config.yaml
d_model: 128
d_mlp: 256
rope_base: 10000.0
init_std_o: 0.0594
lr_head: 0.00785
grad_clip: 2.0
warmup_steps: 70
decay_fraction: 0.8
z_loss: 0.0001
dataset: "wikipedia_en"
Each number is 200 + 30 x the weight over its row's rms, rounded and kept within 0 to 999. Layers, rows and columns count from 0. The size before them is the row's rms in percent of the matrix's.

# layer 3 attention query, 128x128, rms 0.128, rows 45-57, columns 0-127
094,239,205,242,266,236,246,207,154,181,217,210,147,239,239,193,215,198,177,207,204,192,176,179,210,161,199,207,228,200,190,198,224,159,220,181,231,203,167,195,189,174,164,232,199,252,194,211,193,159,200,152,200,201,228,231,233,145,220,204,163,168,268,229,217,224,197,213,216,162,227,191,163,205,224,169,228,150,269,167,184,182,187,212,171,205,236,220,236,210,239,162,243,176,226,149,249,241,230,143,194,176,119,190,202,182,187,187,174,257,190,170,227,153,210,215,184,241,209,190,201,158,191,221,191,203,224,175,248
083,140,204,216,172,149,201,163,198,201,172,259,164,205,180,240,187,217,240,141,196,197,156,236,237,258,243,233,151,252,203,239,193,188,186,137,240,212,168,224,219,208,179,178,181,210,188,159,179,175,182,177,258,214,216,195,176,233,227,174,219,200,220,229,236,211,134,149,156,223,180,162,203,201,203,206,229,222,196,159,216,186,203,200,192,204,226,224,192,170,212,239,175,158,225,198,205,203,159,183,205,219,158,212,180,195,241,180,202,150,170,192,153,219,159,228,140,222,156,210,227,212,139,187,249,175,213,233,185
092,186,210,211,213,244,177,245,178,183,202,184,175,182,185,199,184,233,237,238,212,172,133,237,193,223,208,139,195,205,123,205,191,229,170,201,216,220,229,168,192,211,206,208,158,135,223,168,233,205,181,228,195,166,199,139,220,198,169,215,197,216,140,193,212,183,197,265,202,190,233,202,212,201,185,200,166,200,128,183,207,215,171,189,168,229,221,234,179,229,234,198,181,200,199,180,166,112,210,201,201,156,205,205,250,182,115,188,182,212,226,174,193,177,245,190,211,216,217,237,176,179,264,172,154,207,207,150,247
080,233,139,258,152,224,187,207,273,200,206,250,202,234,183,191,176,211,176,196,181,187,154,191,233,196,221,186,102,172,189,164,168,198,214,174,201,175,231,172,192,181,159,248,222,179,283,197,217,203,198,204,251,188,230,173,225,202,224,163,164,181,179,250,221,204,159,191,196,206,219,196,193,199,167,190,189,235,185,168,235,198,143,191,208,275,182,224,167,161,181,203,192,198,250,205,206,186,183,149,161,228,167,187,182,181,241,199,193,205,194,229,202,232,264,210,170,130,214,203,187,194,206,148,182,179,226,208,191
086,210,194,189,202,196,197,170,137,157,206,203,183,238,199,200,252,165,192,182,219,182,281,246,150,225,188,221,253,214,235,125,220,185,145,211,184,196,201,229,216,190,192,257,171,186,195,214,244,222,217,149,201,205,186,145,225,175,228,187,228,201,265,207,145,204,217,227,223,168,175,207,204,212,219,162,249,277,193,172,240,175,202,191,198,230,217,195,168,220,178,174,209,184,198,243,240,208,174,210,223,224,229,220,179,160,213,236,253,221,226,204,262,223,174,162,184,158,220,183,234,215,174,179,193,141,220,209,213
072,188,215,185,248,195,178,234,220,200,228,168,230,164,221,200,168,226,221,225,195,189,142,211,210,202,192,190,207,184,209,188,259,159,209,202,171,192,207,194,211,144,200,223,197,209,196,191,207,172,197,270,152,155,147,185,206,200,186,241,168,202,236,200,197,177,197,218,203,204,183,187,206,149,208,203,197,239,181,210,194,202,173,242,168,218,163,278,269,200,229,214,235,256,135,171,187,164,309,225,222,189,196,176,193,193,205,201,173,167,180,215,172,207,234,191,258,239,216,268,151,218,226,248,197,225,197,204,252
082,189,220,184,196,196,221,209,202,200,199,170,163,233,187,142,222,160,277,194,209,190,264,246,178,206,172,199,247,202,208,157,187,197,162,175,131,195,196,218,215,223,191,215,156,220,210,226,213,227,231,134,240,182,175,173,215,193,213,206,256,160,207,182,182,228,254,234,192,182,212,208,180,193,234,106,205,207,198,196,167,169,180,156,203,220,169,202,127,253,149,232,238,184,199,239,227,152,184,234,202,196,228,211,227,215,215,222,218,207,222,188,216,222,222,176,153,181,177,219,209,143,214,172,171,165,157,230,233
084,245,174,208,220,235,161,208,247,250,219,162,204,217,188,231,215,252,265,226,171,196,177,205,221,258,222,195,234,202,161,162,218,195,218,239,188,149,213,161,186,219,180,184,226,229,204,220,278,224,215,164,151,185,240,132,211,280,243,211,215,183,179,181,182,178,203,135,213,216,210,211,219,215,151,183,200,207,200,183,179,203,171,148,233,178,269,149,208,225,179,193,194,214,170,187,212,184,208,198,174,208,209,185,176,242,200,259,196,160,238,222,205,156,166,161,179,209,180,156,248,187,208,219,182,187,179,213,202
090,150,163,210,210,234,200,194,222,208,164,212,188,246,220,234,187,214,194,229,233,179,202,175,233,170,209,219,145,207,229,226,193,209,182,223,264,187,180,143,252,217,179,199,250,210,213,215,159,200,196,218,183,194,238,139,222,162,189,214,216,197,195,214,228,182,166,184,163,194,184,250,221,179,174,206,186,298,208,228,214,154,205,169,196,194,168,163,197,179,203,187,174,250,247,184,214,233,200,235,164,188,203,186,235,236,269,194,212,124,196,183,236,213,195,176,155,229,209,226,181,189,170,117,247,224,220,152,186
094,180,180,207,239,186,158,157,207,188,205,192,174,268,183,190,218,186,180,242,221,191,240,195,148,255,199,219,197,231,144,185,173,168,177,178,235,268,133,184,219,209,159,175,160,181,233,219,228,183,258,230,236,146,206,174,234,207,155,226,198,218,239,222,227,182,197,247,189,166,196,221,205,191,235,225,168,245,188,157,198,201,168,180,204,190,227,209,171,182,228,173,164,233,187,173,223,230,212,227,175,216,129,249,250,182,179,151,162,219,221,190,207,168,228,210,191,195,250,237,155,201,187,215,206,193,236,148,208
088,221,228,216,177,225,216,210,187,181,194,246,179,217,196,202,228,170,243,154,245,200,176,229,175,214,186,225,184,191,184,212,196,218,130,183,169,211,240,183,199,232,196,226,200,203,177,218,242,233,210,166,225,221,188,131,187,202,241,146,231,192,222,136,231,205,201,206,159,168,146,219,166,230,202,187,227,259,147,226,194,202,188,154,208,197,194,236,193,221,177,221,184,206,146,238,236,127,161,245,228,201,216,171,198,247,200,271,186,240,257,220,278,183,223,228,167,143,192,196,201,188,190,197,220,192,206,235,199
127,215,238,164,215,176,196,245,204,218,217,205,239,153,195,235,152,281,192,183,176,189,150,216,278,189,230,167,164,217,152,223,230,198,197,230,238,189,199,176,175,200,214,174,207,185,220,197,190,172,179,285,186,162,189,187,185,158,166,193,193,218,207,183,205,193,149,194,188,219,209,230,188,191,197,210,152,226,140,237,212,220,227,235,195,188,189,203,218,210,217,163,204,183,208,161,201,212,188,196,206,212,170,158,239,221,149,174,223,204,151,165,189,209,234,165,187,257,180,254,158,223,285,216,227,176,142,162,223
101,178,254,166,216,185,230,227,189,221,163,229,205,176,160,217,221,228,195,198,235,176,170,194,198,189,272,241,165,219,131,241,231,158,154,172,230,194,172,166,248,222,260,163,173,204,196,162,200,150,174,203,194,202,218,219,189,178,135,217,214,205,145,175,197,202,200,169,142,207,133,234,229,163,210,215,164,138,169,179,163,204,174,187,208,154,155,216,203,199,178,202,190,217,207,181,201,204,147,246,172,210,200,183,246,216,210,208,224,160,193,231,161,197,235,204,226,233,187,209,127,200,206,223,181,236,168,187,221
# layer 3 attention key, 128x128, rms 0.143, rows 45-57, columns 0-127
073,226,234,208,192,216,202,232,217,179,189,219,263,239,229,215,253,175,235,171,174,218,223,216,182,236,173,166,178,210,213,197,152,219,155,178,258,274,219,176,201,204,190,176,193,236,253,187,187,182,196,220,253,227,178,226,206,170,242,200,133,184,188,216,257,247,193,222,175,216,263,212,193,200,183,186,190,212,161,170,232,161,185,185,186,229,259,213,244,159,176,149,234,252,248,190,204,151,223,196,178,182,192,242,140,183,210,203,219,188,189,232,199,181,165,199,154,186,199,204,205,242,186,197,183,151,162,145,186
086,193,208,176,230,195,214,238,218,191,228,163,209,183,182,244,213,203,166,192,198,219,181,227,165,218,192,164,238,161,177,156,208,179,200,154,143,205,198,159,164,158,220,252,162,278,144,206,200,145,206,204,236,203,241,172,211,171,227,185,217,173,261,225,205,211,210,207,188,196,210,184,226,191,209,216,206,253,180,179,144,190,181,184,191,164,240,203,195,178,153,185,212,231,139,179,263,190,192,231,163,220,203,151,235,226,193,181,152,119,176,176,230,110,229,185,203,201,206,211,166,166,185,192,178,176,188,172,193
073,219,139,207,193,180,261,173,208,148,226,246,201,205,164,228,207,188,185,204,160,182,188,215,157,195,206,230,228,144,224,150,213,216,210,200,218,235,210,183,185,155,191,195,184,181,251,166,185,177,206,192,179,197,212,201,185,200,235,249,162,191,227,139,235,195,138,134,223,182,217,192,198,201,234,198,245,160,209,143,162,203,230,231,252,186,221,211,245,170,206,173,183,225,165,205,227,190,218,209,191,258,212,215,161,188,221,197,248,182,208,242,225,157,204,276,231,185,221,165,162,226,196,203,208,199,196,262,128
064,166,206,188,183,248,164,248,184,221,220,198,212,204,203,205,198,169,203,219,233,195,239,226,199,207,247,255,220,223,173,200,195,252,196,222,198,183,157,210,222,267,247,185,179,206,180,183,252,217,205,189,183,175,198,183,178,217,181,243,177,177,210,188,187,236,180,243,167,281,224,181,227,190,158,237,170,175,170,222,174,233,266,177,234,199,173,212,190,224,194,181,220,160,184,210,234,185,169,274,218,231,228,183,273,204,184,155,242,219,195,172,245,144,245,230,196,198,157,203,242,146,238,231,180,230,162,192,213
063,248,212,199,208,191,203,203,186,222,174,128,209,198,248,214,200,181,179,199,130,208,154,192,226,208,223,199,195,137,193,201,213,178,235,181,219,147,208,251,197,181,185,207,215,191,187,222,135,242,191,190,196,243,211,214,202,155,198,206,144,236,210,211,206,239,160,206,189,152,266,178,207,209,172,238,228,184,242,203,162,224,205,229,185,223,239,222,212,185,244,210,210,208,177,208,175,260,204,183,173,227,169,226,238,196,147,241,222,258,194,234,206,230,172,247,281,224,260,175,177,237,224,189,201,190,263,221,212
050,164,217,155,174,190,237,236,245,216,185,236,217,186,204,224,213,234,243,201,197,209,230,191,185,182,181,156,245,219,243,256,228,210,184,230,168,205,195,190,217,220,191,234,240,207,163,100,212,165,169,172,222,162,220,231,183,194,197,181,244,166,148,189,191,177,162,160,180,233,205,208,226,175,222,222,183,117,173,211,174,236,186,195,210,252,162,231,177,226,200,241,171,197,249,168,197,122,196,246,181,181,231,179,218,193,203,157,182,168,154,204,195,166,220,184,199,235,145,225,198,161,197,163,178,183,183,226,206
066,226,191,210,162,192,205,177,145,209,208,131,211,217,205,236,198,154,164,231,184,208,234,190,185,177,214,201,189,127,200,187,179,162,155,159,221,155,218,251,195,155,221,247,271,150,191,180,151,184,188,225,221,177,195,208,186,166,221,173,187,195,192,256,195,181,167,190,230,161,223,144,225,198,159,198,257,211,188,198,235,187,249,211,231,211,227,176,165,162,248,224,202,236,181,195,247,246,171,187,202,226,177,221,180,171,219,248,218,203,223,252,208,246,160,254,218,189,227,207,200,247,210,205,199,170,237,228,165
071,187,258,238,181,180,250,214,173,204,180,265,200,222,133,187,240,168,221,227,208,194,231,211,112,183,153,193,153,184,198,223,182,177,174,202,187,219,200,212,169,208,172,218,277,205,235,219,154,171,194,231,256,186,140,235,196,218,220,189,222,172,204,214,213,218,202,203,166,206,175,215,174,157,213,175,174,218,203,221,237,166,224,180,202,158,183,180,156,148,174,232,162,201,203,223,229,186,147,165,199,183,200,207,171,176,223,167,248,152,176,210,217,160,188,159,177,256,220,179,177,212,181,197,225,263,176,161,191
060,194,270,195,231,191,212,210,262,185,201,212,180,215,177,217,239,176,280,133,208,211,167,210,186,171,229,179,232,247,201,250,219,205,205,201,237,167,174,197,220,193,182,212,213,263,258,216,151,174,215,140,220,169,173,198,206,258,200,249,225,168,243,213,180,190,219,240,202,212,173,197,212,187,173,162,214,195,182,198,159,201,206,185,213,197,238,185,208,248,208,215,230,208,230,172,220,153,182,185,202,206,200,185,158,204,111,145,231,222,135,218,215,215,211,192,177,199,155,241,189,190,144,211,228,212,178,163,239
067,172,227,200,180,214,188,248,258,225,162,238,241,195,166,172,302,239,204,180,185,168,272,195,214,210,205,206,170,226,218,215,155,219,193,224,207,201,215,174,176,225,149,199,214,202,191,198,211,234,202,211,190,160,204,171,222,203,157,183,200,211,238,205,201,184,194,153,220,240,280,200,192,247,240,195,225,193,227,211,214,215,220,225,181,230,181,222,221,211,180,178,179,160,239,199,175,195,243,205,200,206,202,203,217,141,184,236,219,217,154,216,162,277,236,198,168,203,125,241,241,150,215,171,168,212,171,153,190
073,189,226,241,166,235,234,215,179,226,204,178,178,196,259,226,209,233,217,246,183,200,256,201,212,199,188,210,198,203,226,189,203,167,168,228,223,153,225,178,219,189,188,170,226,210,222,231,240,192,204,248,168,223,192,123,215,238,169,151,208,166,164,244,113,188,234,217,228,193,175,192,179,181,231,200,156,274,220,228,193,205,152,140,229,235,123,174,170,196,217,181,181,208,207,188,175,191,230,169,193,218,224,233,177,201,190,177,249,177,196,194,150,189,212,197,209,231,241,217,204,221,211,190,243,189,202,267,260
065,189,225,234,215,197,173,172,176,221,162,210,204,150,207,240,166,190,227,194,187,185,176,168,222,208,242,171,248,212,217,213,210,193,153,206,200,142,183,214,200,191,221,223,273,201,197,173,180,198,155,216,227,192,222,201,169,247,171,142,204,211,232,227,176,170,192,203,220,200,208,165,186,210,217,185,165,260,186,274,265,207,220,117,216,204,222,241,188,173,203,206,180,259,223,240,239,249,186,240,186,221,234,227,200,150,144,216,185,209,163,177,167,198,214,189,199,164,206,213,218,173,158,248,258,251,164,231,209
069,186,209,273,221,147,150,192,181,174,232,195,233,192,211,221,165,199,169,219,157,208,144,163,206,198,210,172,212,182,244,248,168,219,241,216,219,156,159,227,207,208,196,164,172,163,202,208,220,249,148,221,204,246,179,203,263,158,148,216,193,212,166,222,243,205,146,210,230,193,221,245,140,205,164,202,188,206,195,195,168,209,218,244,231,227,232,198,190,213,235,167,188,184,218,212,171,293,213,219,171,185,212,226,208,201,155,212,208,231,196,171,171,220,202,232,237,199,154,210,245,213,178,208,177,209,247,149,164